config.yaml
n_head: 2
n_kv_head: 2
vocab_size: 2048
activation: "reglu"
positions: "rope"
rope_fraction: 0.5
attn_scale: 0.125
init_std_qkv: 0.0701
init_std_o: 0.087
lr: 0.01
warmup_steps: 60
schedule: "wsd"
decay_fraction: 1.0
batch_tokens: 16384
seq_len: 768
Each number is 128 + 24 x the weight over the matrix's rms, rounded and kept within 0 to 255. Layers, rows and columns count from 0. Numbers have three digits each.

# layer 5 MLP down (transposed), 256x96, rms 0.0995, rows 250-255, columns 0-47
150141123127127106146148109105154127161132101100097126087125124161133105127140134155118100147136120108122122140137148121123109128103145129082123
129128105103113148125064139153141140127144078109119107162125139125144126164125146125130115158159169124142133076179151139122144123164130140122107
146139119175102135178112094102101104105118122121137126154144109117177110158081110121102092144144179120121123131126158152134168149083128094125129
165110155144124140126139108124114107110126141137125142140127160154113150099065162110163119120095108115158138129099102200132150171110094111163128
106103134140123156122134089093135116102154104097104130142155121142170131102174148160140107116141143080156191133149150091103125097113123163087162
132123106125137167165182109141131140143095164146139110133105162115167139115094150114179131147122144112184125124112136119084107118125146126180144
# layer 5 MLP gate, 256x96, rms 0.0952, rows 251-255, columns 0-47
170159119095131114137172143139159145098173137119123114091144152109117104095176135105153120137117107128121124118107119104122152151123145143170124
109132120120137112142120182103154123069113118169130143103149078097157094150120138166157111164097141093099157127069128111142124177121118144111177
133124142117135118140114151155115149129119163129077125126156102088111097140162173139115165140142160115129105121115117059131120110135164131107167
147128132113167121149185123103121171095137121151125144152129085129134098124103079137150104159149144170136142139083120110118135106104129138114093
133110125143162145125159138099115146173140192138156153107161108124142139120099136128122084165100161160101118139149130098112142113116134123158133
# layer 5 MLP up, 256x96, rms 0.104, rows 251-255, columns 0-47
134124166117111135113124086122119142146122137126143130129167154099128111090111100160119200141152114182140139145140122092107147129169132113151119
120107132104090128081148138103146123156109108182132154122165144103143129121168146149144144135114116143143129132130157108146182091132147107140127
099147133110174109135121078158104171097116063104158103158079060116184106106131117168155098144091112128144151148128101134150148135113086118117143
118086111101107160100116124138141128154090130125141131095111127152138148133111161121086090129091105101130104109102109126122168133114152222116155
111146130116121129066100110152137099094125092086130108147128124125108154117151120151110141102173136094082138135129163123113154064144087137111155